Weights of a small GPT-style language model, trained from scratch on English Wikipedia.
Size: 15 layers, width 96, 3 heads of 32, MLP 256 SwiGLU, vocabulary 14608.
Architecture: RMSNorm before each block, rotary positions, no biases in attention or MLP, untied embeddings.
Training: a variant of Adam for these matrices, 147M tokens, 8985 steps.
Each number is 500 + 25 x the weight over its row's rms, rounded and kept within 0 to 999. Layers, rows and columns count from 0. Numbers have three digits each. The size before them is the row's rms in percent of the matrix's.

# down: layer 9 MLP down (transposed), 256x96, rms 0.137, rows 183-255, columns 0-47
# gate: layer 9 MLP gate, 256x96, rms 0.151, rows 184-255, columns 0-47
# up: layer 9 MLP up, 256x96, rms 0.14, rows 184-255, columns 0-47
down183 098:571508518496496475506473498538498501493473483509476504510488528489478507535484505515469500560509486502465493484507487495488473491431506479539473
gate184 106:501523462540503533455501528463480483521496512512475476463496523422549472524482462498504478486517478512524499519480496476559499479463498517481488
up184 099:516531516487485548492480535514486515515475479543507501530513460527467511519489557513513432432503471495489498495523515522531502528484498494491521
down184 102:524499512496506525498496464468460535471561497508527474462501540476494525486516513504447462528497491535487461547517465490479478508518487448466499
gate185 095:498510477492471499497510515519521484472509546496500467507507502487504513519517562472516522507544536502518499473474562457484498533481516528482469
up185 101:482417464484448491497475519486538523521501512451473493480520494502478441514514484474495501515492509517501512486524497452554472493483515517509539
down185 102:483498520491490494494491525494511482531493513486508512464521504496493476503512416497502513519527458504518467513504427511528465497516561487484495
gate186 105:487560511435455502530501517473485528491552529490498483503504489538496492498503503500514465475500511452493494494477470495507454476502476496472443
up186 099:458484487507505509497497492482507499531476518490542484512515497490472522579487497460481503506499486505559512501448521554499462508479489485470541
down186 097:488527520516505554492505487482507496520512530458471496502497476517521488502501490473509439494495483485471521486491514481542517511478448511518462
gate187 088:488514475469501487513483514478519544535525494497510501529534498479492490485488496491549455434543494511512505587443484493513468520512503487508522
up187 090:490492470527487501467568470514565502500487520480486529449496457506474511534530463514481518512471491475525496452517519504488491546505499511513503
down187 100:483482477464517454514507500510525500521495440480505504506503485527499506510496488507512492451545522483523522483502484497523432525516480492531488
gate188 080:480510504510497490518487475478471482493518508507533529521514449504487507513479504483524505466505465515489511517507516531508525438513493493532521
up188 089:475486526508503508515468521507514543533524489470521487471455531473485523451531509529461510465496497525519454522477509476530522474458440486531527
down188 090:486516484493533480480539536493543519457486517514512499503496508548516531501491502522507440513540490486478539503513469474506423509510534530525472
gate189 094:554483504519523473478503463521464493492460493533507477489436515497493474520501499504500505487496434507507491505510525557520477496506461489523491
up189 093:507548459512485505483516475499522555533509534512511550513512533488525510503463479505492497490506501508494484560468522471538493511518508547482553
down189 094:442450500528475508509508477511514499512527471470485496502522504483489508475497524516490516510478517526527485527496561485490451493493504519531534
gate190 098:481555467509507492457495519429551506503525523497466486517512487500559509445531542473512574496524505488470498541510512485539522494507501496457481
up190 098:521479483493464486509479495531483482544539499536519452512514523499512517525507500512498488507475472494518515542427492511505497497483497517535486
down190 096:540487477470531482497515477498521478488463496473482527496505490554497504480506480536503513493489451515485508543465536516526442499486484504500503
gate191 103:523506478501517518509504493492518501488453466525518552511507517513508502457501506549490504476497475508514487523504494474543509514524514558506499
up191 090:477495514517507495533530517459509509506522509480479538470547495491483467540529460441507477492499492468494490526483462452479502510493450500487470
down191 094:531516515497493521492488482465497523511486500498487497520508491464494521525483486513548467494487503483499551504492463495486492502533574489516499
gate192 085:471502466517470471501501503468465552543516500494465499492490478488478498485481485505531518462464493545466519489483473482475488497502528453491471
up192 087:492507494500555501552503536518491502488537497496532470495498512555464499485473518510537499477555484482540525505464531529511500504571460474539482
down192 090:487522503483527524543479465534475522489506514497529504518543519545478507496447506449498484518492464514510515521484504482438447505521503525533498
gate193 098:490524527501541494490511472528530478519496500469547521478444476522454495509508501515489502491529494534523442539495465525534490467459489519483485
up193 111:508500464511516491463505507543476465530477501502494503530477462478486461475550554542474491485488504503472504459470524504537505480543519489524543
down193 107:482451528486479552481456479455563548505483501497475498530463475500474487509524480538512544489526516495511513511469526513507476476503505502501510
gate194 086:433510495473473520509487514475488484563513509538495490529488442499515486511523507548517475488511519499484484490500523536455513492499550504513473
up194 096:478510515516521492461508464476466508503516540533494463468544536494531508515509497496490476488492489491507515525531514494508493490519535478554542
down194 098:548491487497507519496463507472487519471521516529499492499534480491499507540474483562508475474519496496483524522513529460498578533510539489517540
gate195 095:496476473527459522480499523447521501505499512487500513494522510515504486544485498455432479534504446525540505478511508501510499504470491453548480
up195 091:520507481522519542510513491484447491477498498531509519458493463495490436481502466497513505505441468507487470509529482478507505495503502460533473
down195 095:451530480461453509512503472479483485520507499522514512478484498536509483526524535438503486485441466493510488544528517488488581507470481481522500
gate196 107:497489483489518499532542507566505517495530505487508503501501507486536464490513459554494453464489496486500505535467449501497505498505511502526450
up196 100:545537470471478468557513503508520472504484492513523538504499461493497495490495487428487565500499467484472516478513491527518490469490521498480515
down196 097:487481479487500545463506459464494499478503510491490475466499455479473502524484548513514475477526450510500482523484534463493485508506505525534496
gate197 092:507556496542510510480481524489527482523493468475478449462500448502500567474521520508502504485514529427542493486518468520539498505490484507491494
up197 099:512473478492512471503537543488492484468547481495564497513485489524515500556480461521519497484526437512508528508530510468519498516519495505500455
down197 104:507490514526499441492524515487535484499517540526522476493546481522520530516515456518546516497525477482525526484498487487507493515545481517513496
gate198 099:496504481547505506519511475522510525492521464503471434468509517454517525543524505471498464437530480484478502525509527512522521482534487512520481
up198 099:459446449473499480485509497519494471506505523479515473509478494442517516470527513475500494487502508468494496491484511483492522493460488503547468
down198 099:487481507533526511497492497473501518488536472459491486517441526454499545502446495485495486496472491529494519514514512496484553487475528478513503
gate199 098:475503488536529490558523546511517473564554498497484458449518482508498529550552481525531498484503525505496475496497519475456481524538540496485474
up199 122:464496477473509501514561476504474485521517474476481518486517453492531487512485509517519472530515512510532495522543509477512488546485514540484446
down199 116:457543447514511480472574498492418487504511501464511493475495495514501458512482467507509474469529488480545520486512485465481541524483515510540463
gate200 102:533490502475502549497522508488512492545557508471497513517475476485498528515558510522535497518512475501490537479482498505500491519477525515546491
up200 099:500507504506491515478508511536479462484532484572488512496485536496505493561485506521488491533533492549480488512486485513496481468460556504531534
down200 104:517541512488527499498482495491436460469494478502496518486503518558500513572471472513467486522510509503472454482519552519506465499464501508493537
gate201 104:484519506493507465559504500462480467513511470494529512461524499496472517536500471533483493518509514537479516494468537498471457506527509482520479
up201 104:502463513528513454517514508499497509519488511464552497433494515459515520521508523497508476518532433513533481466520508513492473506497479517512499
down201 104:556540487507512514507470488504491499508500493531476495506483515474486556503514483483499509502532500508537505499515482502492580477483503480474504
gate202 115:545550487519477496510532487523545500544502540466496536472525547519508495507492483510492497467519502528524519492509565517479468478485501499537514
up202 101:475483470470539510482522573512454498476535422525450482489506531499526498482441523487522516555472494514491484460514471507481492499504504473529471
down202 096:503462484507529495474479482498518509489521545503512498524471472479497517488536469451565499519486492501477507521486484523516460555493502482518444
gate203 096:492518524542480506520482519524543511493571497468479519540463453527501548526538518492502490498509504443487491506440477510503473515531510494498540
up203 112:497507476501494524513554501487493540486534492535482500504485477494498502455519550483458533469485499492494507498503468478479517549481546489482514
down203 105:472467507460496550488573513501484464504503464523524500520523503500490491474549503471453505497491490535508531526497468511494506453496509510489481
gate204 097:465516489451484534461518492476483527493491509497543543514528443507476485497536499504518549539511559446520497508522527491506482518519480462533511
up204 099:503456490491459465527483515464522499491513503530507553534531519500477474537516509470523515547542523453525520533522550505533491538482511494509508
down204 094:504542532443506537480505440534509503511481505526512480524540480504499507500531519476470496490516505527561501508506531491502499457480481495518500
gate205 117:499481496505495492462475499464479490511524480553524459515468463497541541497513490531522503459512499518481518508505502493517536542488513516540494
up205 106:511492515455475461480523511473525470507493492504526478542512482476528508497474529476516508508531532543545494540488494483495496556499480481509511
down205 112:499478506544480496467504518511523471532493462525511481508511493476537512489512506520553524498501499477481497453498496470525518519486502468507496
gate206 097:480540445479525519470520500483501502481545525530477490484467477469513501501527455477526497539502482499462525483533525454512512507517518537472538
up206 095:520487517465494489517479524514506553473509495565496457509456500516488483480524507524479506531532481475503494522499499475526520534490526473462509
down206 096:497478535483453489483484516561496526481512466521505466539526487505500461487517522507535485525496500483511495488501499479483515496506493477438492
gate207 087:527559490518483518496495488513479491527486529502506502474486532502545499552453482494466485468453456495489521490542478540531509504475501467495423
up207 096:496489480480525523493479504485507482462504501528463511558523510524494487493558517507507524560507484521472481513502521475492529479509548520517514
down207 097:531457498519490492511492527494536492527489452453505515473481516527493478517475492506521509454496506467524488522476471535509511460524481527512580
gate208 094:504516470473443550511519488493542492516474499499515453495488567490518527474483517511511507504538522523478495485512484502494478458526467544547533
up208 102:490479511479498476523528518506542461488461496519490475522552495546503475511507527494451537463515536492486557515514492484528500508526464486522519
down208 098:484505502491479500466486515485493491528498519491506496490555451513508514498519488493481520485495506477463437474530461503547489505469511465461469
gate209 102:527478463506532489517538481510520509497535475483493549471492502481528521493459494476482460507504496473534466493513540478524480520519457509496536
up209 098:523481489454462494508442490510518491478492495497536517514512483449494498497461528487502496501513520458501484513469504517494482498540487452490518
down209 098:502458507527471547497454492502507496496479501558504524483480504488479518531459528474481489532499530504482482472480526509530504494509495469486512
gate210 084:495510509566501516517505502499527490491481482526490533483565465484499479445479454481536496468499519498507504508501511477526508482563514527488519
up210 088:490464460508501471534510522501511524510455518524476504538500527485478502498505496512531476520544522459505543504465451486493483514502517437485499
down210 090:451517478481527503489531516476500527522516545497481506551508575511544534513516533465482519519490490525540477531536507550497497524473527496520518
gate211 097:482479487477463510489494512536536475487527539502443487506481480519530529531494493509481472517511502496533450514498530506526455474513487516551481
up211 123:514468486519500509519531541549523493467478475458520498515494465507510436541489514499489510496510511466498518499494489518514484478500518523500476
down211 120:522486544477523510495541549472524482517483489501555483503456532523529479547488505518514525482499464481509502450504563533531560511503526493500471
gate212 102:542533543496496511482514507555527483502480492454497489555529535543439535531542503514441495520479464494499492483469520482546462516513528522512514
up212 102:480528494516462523477529503501498464485528544500539527495495454483500553519546513505481480454535483479520472482467488509514513498560518489510497
down212 106:482524557475494533456498497526513476468528488424504478520486527443479516467479542524473485525499535489500551479468477495536496488493511536514502
gate213 084:460528516533483483502498530511480481539498538478467465478536491473504434516520508473513546490517534543487518493452499504513492502531530503498515
up213 090:508484490501493535502514503474499494535470513486464470474540530451484473500486543478481467524515519508501520533474456520451487518541497472536526
down213 087:528478490488494519528478535528484489492533502505509456477507481466500487502483530458553479506515483535451485493531559524489539472457506470514515
gate214 089:474491449516481468510485530500535484513508469502495458512455501519501508502517539529522445472582501471509506479473503506557510523468506552536505
up214 095:506481496482487482589448496489478474481476498479481492488510507500467485486497532445480434521520505479490524467477461507524495468495502525490497
down214 101:460526550474493490489463458525496515487500542496475534517529517507508536521506518473423516489483492489513506483486503436480482455446528488454551
gate215 087:513542522473526462523480455513539497540497515483448516458485510507539507486503515516479548504524522522527478465514489522466482500552497473515528
up215 094:491493486479479487504480506493501509494515522542525520518515473518490519475551511500523515494510507477473462516510531458572527491468518512501491
down215 098:509504464486553453497538513481471474479463515519504489520505496540511488495484521519496477518511497470455540509508500495520503485509510505506514
gate216 134:550509469549515481511538534496545493501510530484505488464451484519494541503501468470508501493536526474525516490502503520538447494489493519525463
up216 116:526497482565499467490542516498458514498489521480527471484506506521498518480497464476535569526489513485496472467510450478473502456491496516526453
down216 108:473522470520512507495520473498507483479501500462469486530511516540509511494487548467508506507490506522491541490490516503493497506503520532460558
gate217 096:508526442506528501511526516518511532490518481490501503490442500501486502551501526525500512477473474492478527498502477518493436511535549466519501
up217 091:539520521505480477525472489480505448516554499475523486495526494520503516510503477513506483507546484508486501510542518474492508453480499505532498
down217 094:506528479510469509502505503478507484463486540525498538506532464497509498487503533491517506454492494517514491466541540483480551519452515519483541
gate218 089:524486515495544490518553485546487528497538435538501484446520514541521525453526539503527521515486501511516488496480465486475485530465489476508471
up218 096:516487523475508488508533490471485503504509501482498493526463496543441503450547502507530494490490476494494534526473514490497505501511496446512506
down218 096:486534529484497499513481492534496503493463494483469517497536506473477524512514461519429475496529525523532518510501467467534540495509472481514466
gate219 093:505490496453530510495520497493486566524491553508498523531480521488503487478545455487499476508479467478513495530507481526483483474525500519480450
up219 091:519481511499440533486477460501548483531555537535479498518468506482493493517496495527485520500532500528477520495505509503485458450507515475518517
down219 097:479469425513479517481483490509489547470500527514514524498499506503517489519525526496499474453489514451488510513515463467478493493531544505508486
gate220 111:540520464551519477537519492490516471479535484485451482506511490502489493486485441498556545501539521463529475515498529499490463504486497526494519
up220 101:524527515558459471526484482525459449480500532535480511492519472508483470497463484501466494511484522526449483518475499512449496448488507508463518
down220 110:505510557496518527487500498514456480439523537501501530465514522505503528461484508502483466527488505484494509543503498506514433503521527503487522
gate221 093:528474456542476503489553518521498506530513521498516504474513504545516535523475490540535497478477480474523451475543478473516475507532501491497531
up221 105:528519520543465515458461519540470505497494512522527455505482499503467532492466484488485486510438537523490466459527475498493498487475501467478516
down221 102:491479542484482464509509508517453517488504508498495499497508530534515511513493476483429517542493512543473525485493527487494416493502494480494557
gate222 101:505488495538489520513514510491499510527540468490510479499538502531497516499515496534501493490513517468481496516533464450500493477516510551453496
up222 092:474523541507437568485510503517482471523525542468510478495475511469532532549490491503458511469496510495486494519517502536496543541490499505527481
down222 097:520488532556515528512471488499527491485514480523507521515537523500466500492534472474493529526492502514461497450508498456421466510493490505511469
gate223 091:496472460505509459554522518469521472540488529468515490500480466514476501518501508453524517503533498428513508506482489486501495478479504499539520
up223 097:457468507510491511459481536511455508520480503497540484489541531503484476536527473469491519500484503489469509499471452492487522525480488489507485
down223 102:464494513506500531496510528487465494496496511534515502496459485481510505488499509538441473479510511522469503516534517512525451467536505493514476
gate224 089:531501492499482456479457529502478469480498463565470477504450484496527486477512490503550504497446519490521466563507536485495466489524504498470514
up224 090:501509519513533517504498475506511514548515474481497542546545427497514506503493489521522539461528507507512505480477477477480473470536493469474526
down224 093:498492462531474428475469483510533493500492495538536488527475535505532513465514469488523490541483512504481468559495516526477501476512476483490523
gate225 091:526526538495539468486512514532506469511521469498491506508503517474491529540465491477542486510511486474518485556493547487515489509498512472447489
up225 095:488509502474525496464507531474481510488521508536540462520495498484441490480459478531514495470510507459552475484500496545503492491471477494521550
down225 095:533517555455489485500498496499530515516483486495510520489500471512540534497517452468490510478508516512531501533501520538562473485523491506490480
gate226 089:494517476500529521527542522562544499516526449487498472470469451495493498505511527496496530484526463447549478515482505478483497528497468520486519
up226 095:511463504505473479486474479464525518509501502439518522463479536487517493526508472506479443456534490513532477468532529485519477501537504504544459
down226 101:488473462495500460522550479500519503527500444475502499473480456497455453499510514504567480471520493479556498462504475493533561535491494515497496
gate227 100:520497500500568492490488507454507485514487503494496486534461476537505480491515472531504513490505485441495533518492497423523510455513499512467506
up227 095:513523478512449481523469467506484499485493493480466486474520486469538537539545506480544532527504516496518503484472525505503518494429541483529512
down227 097:515498494516436470475483511508495490494505479531481489471520508500472511492478452508511523518507512468518478492545503523501486544476510501515441
gate228 105:497510491488529517538506479514500494539524517480522542526484486499483492529507469509467466485490476512498471560522514490470498495511533526517514
up228 101:520533475493474475491477451493490538531499524492537503468565497480512491452465526486552485492468514474493548526456481526512469480492517516479464
down228 101:500498464475497460505519465509489518496496468455487506478513484470497522470478498513523489485504522454493586535469472493500500492488439491503547
gate229 122:527516485468521494511487529489493512524547522482525527494547491535524523503509516500457504509550509508527448541487500520529502501497497486545465
up229 105:498460482503528452466504497482549448476494516500518514478484496512518520498552450482490521509487517544458532478437529517466500505518526505542494
down229 110:513482517520547509500473529502520511502514542499510544531528517537490512487507517548498516482501505486512531488498554515526439498502491489550475
gate230 095:463494502500514499517515549485464459508487487506509501523468443476527528421511489508503501508503509470512523561496557487485539520512499554474485
up230 095:533531462526468482506544500528474547481543496500498490512514500499492501492532464449463515477495498495513467516481483517501482436516488481465502
down230 096:543475518475507503477450481455505488490487552501508486491480517518482501542477459539544524463492515457478504487492449504489461453472531497513515
gate231 086:492525495497493474539564473523518483508486503507487508532532500504514501442489522472484495514484507490534511469518476508551481489458537520555516
up231 092:520505508513514507471504506545532545463477531524531543452501457465501445513499489456506487522512492535533541524502521535509518497530518518529573
down231 095:488519498498513522481525497465496539512509438491500507503499516491488458529517521529500543451499494485505476509490514505481502513479443504472429
gate232 119:458475510508459471523515503509522481540531552487459513515495493528532532538517516467532522483447468488485481510502482478500443502493504532487499
up232 114:526484522485508486549497476479500488521497549484503494482507495473504462449508491492542535496458480498500473564513445423451482491521502495501529
down232 111:489499492485495483510488503502468509555494491492475518483521492519505484478492501504486489512430486512511490540496457432481529465448513478516486
gate233 086:491477510481483512477496501501509489542509510490503474464492465538481524476485535501505503524552431540489539487546495503526432507489506534489512
up233 106:469514499490513500496504524504515482466509519536517491512495534509524496456554461504495503527504515516492507523529485503494494486504521469461454
down233 108:545525460522546469494492519503456501483524488535508490523479460537499502476512478504536484522506513496485494536513520495464555475527537541493464
gate234 097:478511499520547468545547530524544483485502529498487507469448517517505512536536500522502488558531509478567538505530501504518514494505526479515461
up234 094:458497538484531484522472502489492489500561512530476459534478525508469477516515501531524480509504518482509490511552500495539486519463519470526485
down234 095:524519527464470535541522499493496501484471489505519528486528488564513463492466506522488497478461487538488502500498498496494535497525490535523541
gate235 111:484506509515538486496524471499509468509524481503502482457483450510505505506479484485531490484516525488517530489486508476524453526485470474511502
up235 111:509510479503507549528482485502521528539470497524516481516468485456572493531530495534498500466490494509501485546495495449519474505530517487501539
down235 100:494495470498481476502479442507510527531522501518508538495503491491504467486478492498512523510497532498523520470475528467462491489510487490529513
gate236 093:508460532464497515533530444539541480490515465499472501454488492482549510543503482459443529457529473498494494492511540541499488529507488515502534
up236 094:486493490521496469496572506504490484529493468506523496498469453563493518501495470510527454486510519464510532530483553502485470473496488543495470
down236 097:463481489513491480485508497492547486478465494464498521542467505519452475499495496489496495461494500480538502478448505521455528518489491512478510
gate237 098:515492487477481500486532554496531498483537464460508468511484498518472526479528503529477470473541468436496494472547485488508451510486513523477504
up237 107:441490495467514492503535498489496467511520481500490517506529464515484477523461489490530497516503513538522471509517523528489500559492485498509508
down237 109:497495459524468518533561507510487507484507490514543516478500488539508451493530507498552504509469475503483494512501523509485467515520530539521523
gate238 095:485452514525547535537537519537595497476489511533486531440529478462493485521551509540515488471515474499532527530483497523480457526490499496499502
up238 098:495519420485477489481484516483517510544494540469498469532528501559524510504499494450488500525545470426482496484487499473521490508507498537521442
down238 103:478494483511486486508547512529526499542478525544483518469496513474537523553520519538518479487523475424477495486495528487513478474526486503548490
gate239 101:509534505544513512478464496510531498554493496517533506521505531485517514493502504544488461494528499490500521547524483455517493515477501556492504
up239 100:490495488503518518465494485478515501492505519500484521443492469520487499520492495449513533479460500463489528480480493483470468488493504464497501
down239 103:521478480483502470490484469537480511501519542473511541478502524468514485511525523503500548513467488478476516485482466496466486472501499487513540
gate240 083:465495494471480539488467472503536493521486567501469480477496513528489501485511487502444505489462495517504485462495496518480511477484481494539508
up240 096:486518481500540528475498488512537520531490499482484453460469522562519486466527496490443553493493461527502441488540455497537476484516497504470499
down240 089:529509499456506535505502529526550522492483559486506509472556517513512508464503540520489478496526513506483509493504513501476517523525514509480537
gate241 111:480530513508537477544474486481489525518481483500449471510510489524547495495492509518548482508520476500473502524530473507524435493485485532523508
up241 103:501465483469466489551489492511540472474485529492492509530489513494529472553497478481496496545495538452533478513461509475486461476500502464460487
down241 105:494477489517492530534515456501521516526487494479473509475488513488494499474484521526532478491514501421515501481521502495501578517475513486487517
gate242 092:504557473535509473514434499478532519493509517483524504491452470511519445474499474515479525511510464441543493520526500517493471475494512535504535
up242 096:547467453514516450521505516498492514489532483500492488504434463461479498514548498491530528471489509509512466493503498496558497512439498487473482
down242 099:508499463478489495504490500506552468514477464469487467513482503492490469501514468528524501473501491442506495527485499506518600474494545500483505
gate243 090:512523506513492528516487471463482496472469506490447500539434519478472515516537503535490516518471480494504478436487506539508494486515452488482474
up243 091:493504462491492486519484527472483469530473476512458487462526485495510494513510490567475511503480512502518491478481468505482434474487473503488501
down243 095:514490525518486523514486520483508526509498505485479495480464486469495529542438520504476528474481525508477504497494502450506501516512481489507491
gate244 105:481526460481502453541491513494499493473525500517496473495498499477526558484491503524520505504519501508467530495483505502477480510558545534519497
up244 096:497534519548477483469504521509518554502510509496525507510480516527529467504481458485488520506496492491469519494476541483476462468455471505459513
down244 097:549480501512527488470481502459535472504507505528509486542473557509513472515483502508512481538483495523488447484486535528495475487481497506493537
gate245 102:530524486487525510535558543499519540493510507537488471481488484484481509511499476521521505485511494555474492529486517522524497489502526512500511
up245 101:485506472524495545502487508491529484536501491525478488552496529526513515483502472498536537497502521501569482552495478493533495528527520480527520
down245 100:504534478483494508506496509468500513485502458479508481531514515476499494516513474499527520480528511575510510517527556498506493506512534516492457
gate246 095:492500506512517508468505512453555450555535532501503500510526470586511511455506474494468501516501499497478455484501509529508520468483478572556526
up246 089:506527474512487465496510472535494539488473482546485543459471498470502493509515495514520496503447502509497540529505547515486493515526526459467513
down246 089:495488511502529481487499507496505491495537538481479506461490479488548527464498504548495493510541536467526464490493493527489557491493506531542513
gate247 093:503457508514563504526531500526509486521514516514528545480497503446494501514497490525543480514514458525482470510500540491446524544478473478542496
up247 090:488487539502533514490497509530537535484497504515484577443516486489477497513471514532501447523500491517503496543471513501486493515475511482528519
down247 091:522524511555506519493519499515483517481531497454504512515520516521522482483501487506525477502482496551540490520501463484501589535491503501485522
gate248 107:551482441494522501531505507521530483476510511525503504475479444505476539516517466505479490449512511540537500520505462502476473487547453513510507
up248 104:477547480479488562478489511481449501487483486511472511523487494478503496539507548551508519471483500507535501515544470487476491489496475476528463
down248 107:461551482520505543547505492498470498508521508521476544483523496484511467515491511437471530480454477496496518495515492477521428525466485491488461
gate249 093:495499537501530498522553538493486533518509506495513486493496509520509515494492441535524485472476451480471488513489502523489477551531520515517455
up249 093:505469491477466479483507530469495481473498506508473467485468490488477511458502444510496501514538531462537478488513487464451499493522496488509533
down249 094:505536476519507512521505493484500510489506509503524470491438493524502452531500519515496469493463518513473482489547505488473434458510520520476454
gate250 100:476522497518492449499502532522531508496552462491501506464468456443520499523445516507520493460477538501511496471525522558483461448498500532477485
up250 094:528529474482464491480525499491518534518524483496468507518550511479534533512495558476485505486517498492470518518525460544491491450517462506489503
down250 095:519468522514512486480503539493473520517498499530507492450511482513460503547505501474521497528485482502448503464450535509470473528507521505486481
gate251 092:467505499462466477517521499495498523476497501533479536481497471505492480523526496484529504525513509506527510533520476518484475483460497502484474
up251 110:502508509506478500545554520504475492475521465492554491492490506524500473506482479509532441509515542513529551504481499515503478458481462478463466
down251 107:486535464543525483510543503470442473503490515442486496506482523510522484515488513445458505492484502475510490523506525497513545479496463519495473
gate252 099:474474474444556486519527490519504472512485479491537506523507513441497488540542482476495518503497470495520465506465458450460487503498503510562512
up252 098:472463483494491460476469466516513496469519487483531475481512533467524505471514459507513476535486491528469478537472515469452517535489501473497504
down252 102:516514510546468482515479509493481475484533490501505453508528490513542539499521507472486501519519488524495499467525498502468430524496504451489511
gate253 097:515472521509500450535504544437532473514490510477538487510501520461551521518517482518512494512513505512503476521546477469498481472483476512476488
up253 101:484509532496482513520503535513490511458496513454517501494480521484490496551461460478491492505488545545480509484489478511525464495468536476505493
down253 096:457501548515473500480490521552477494493521532509484540457521521465463494489496468468477528510516514491464520499510490510510483471521503502531516
gate254 085:503479483527489494464515523489481505540494533474485521518513511534479558479495461475551541436538503512526489507495518470503475551496492475493524
up254 094:510539490491523458505468512488495485530535463470540517515467530467478508558523505489513463521512525513510519493467514522490478470548472524511462
down254 099:477498470534525515530482530505558516567567486448500482501496491508496477517499458483524481497528504549518483515480528511496465526551462494511539
gate255 087:553512538570506477508495523517484507507477511515523499490538527494471462492486511526476528498516506521509454499522488553533473486499523501477509
up255 097:569505495517477509525503512493477515488523521519537442482507516534524489486533493535497504488522495468499521534472472514529497460531506565554484
down255 093:474519487500491447534516485555521516513506494483473509469515489513476469491522524447495443500502506501506497480452529457446483560493465476509533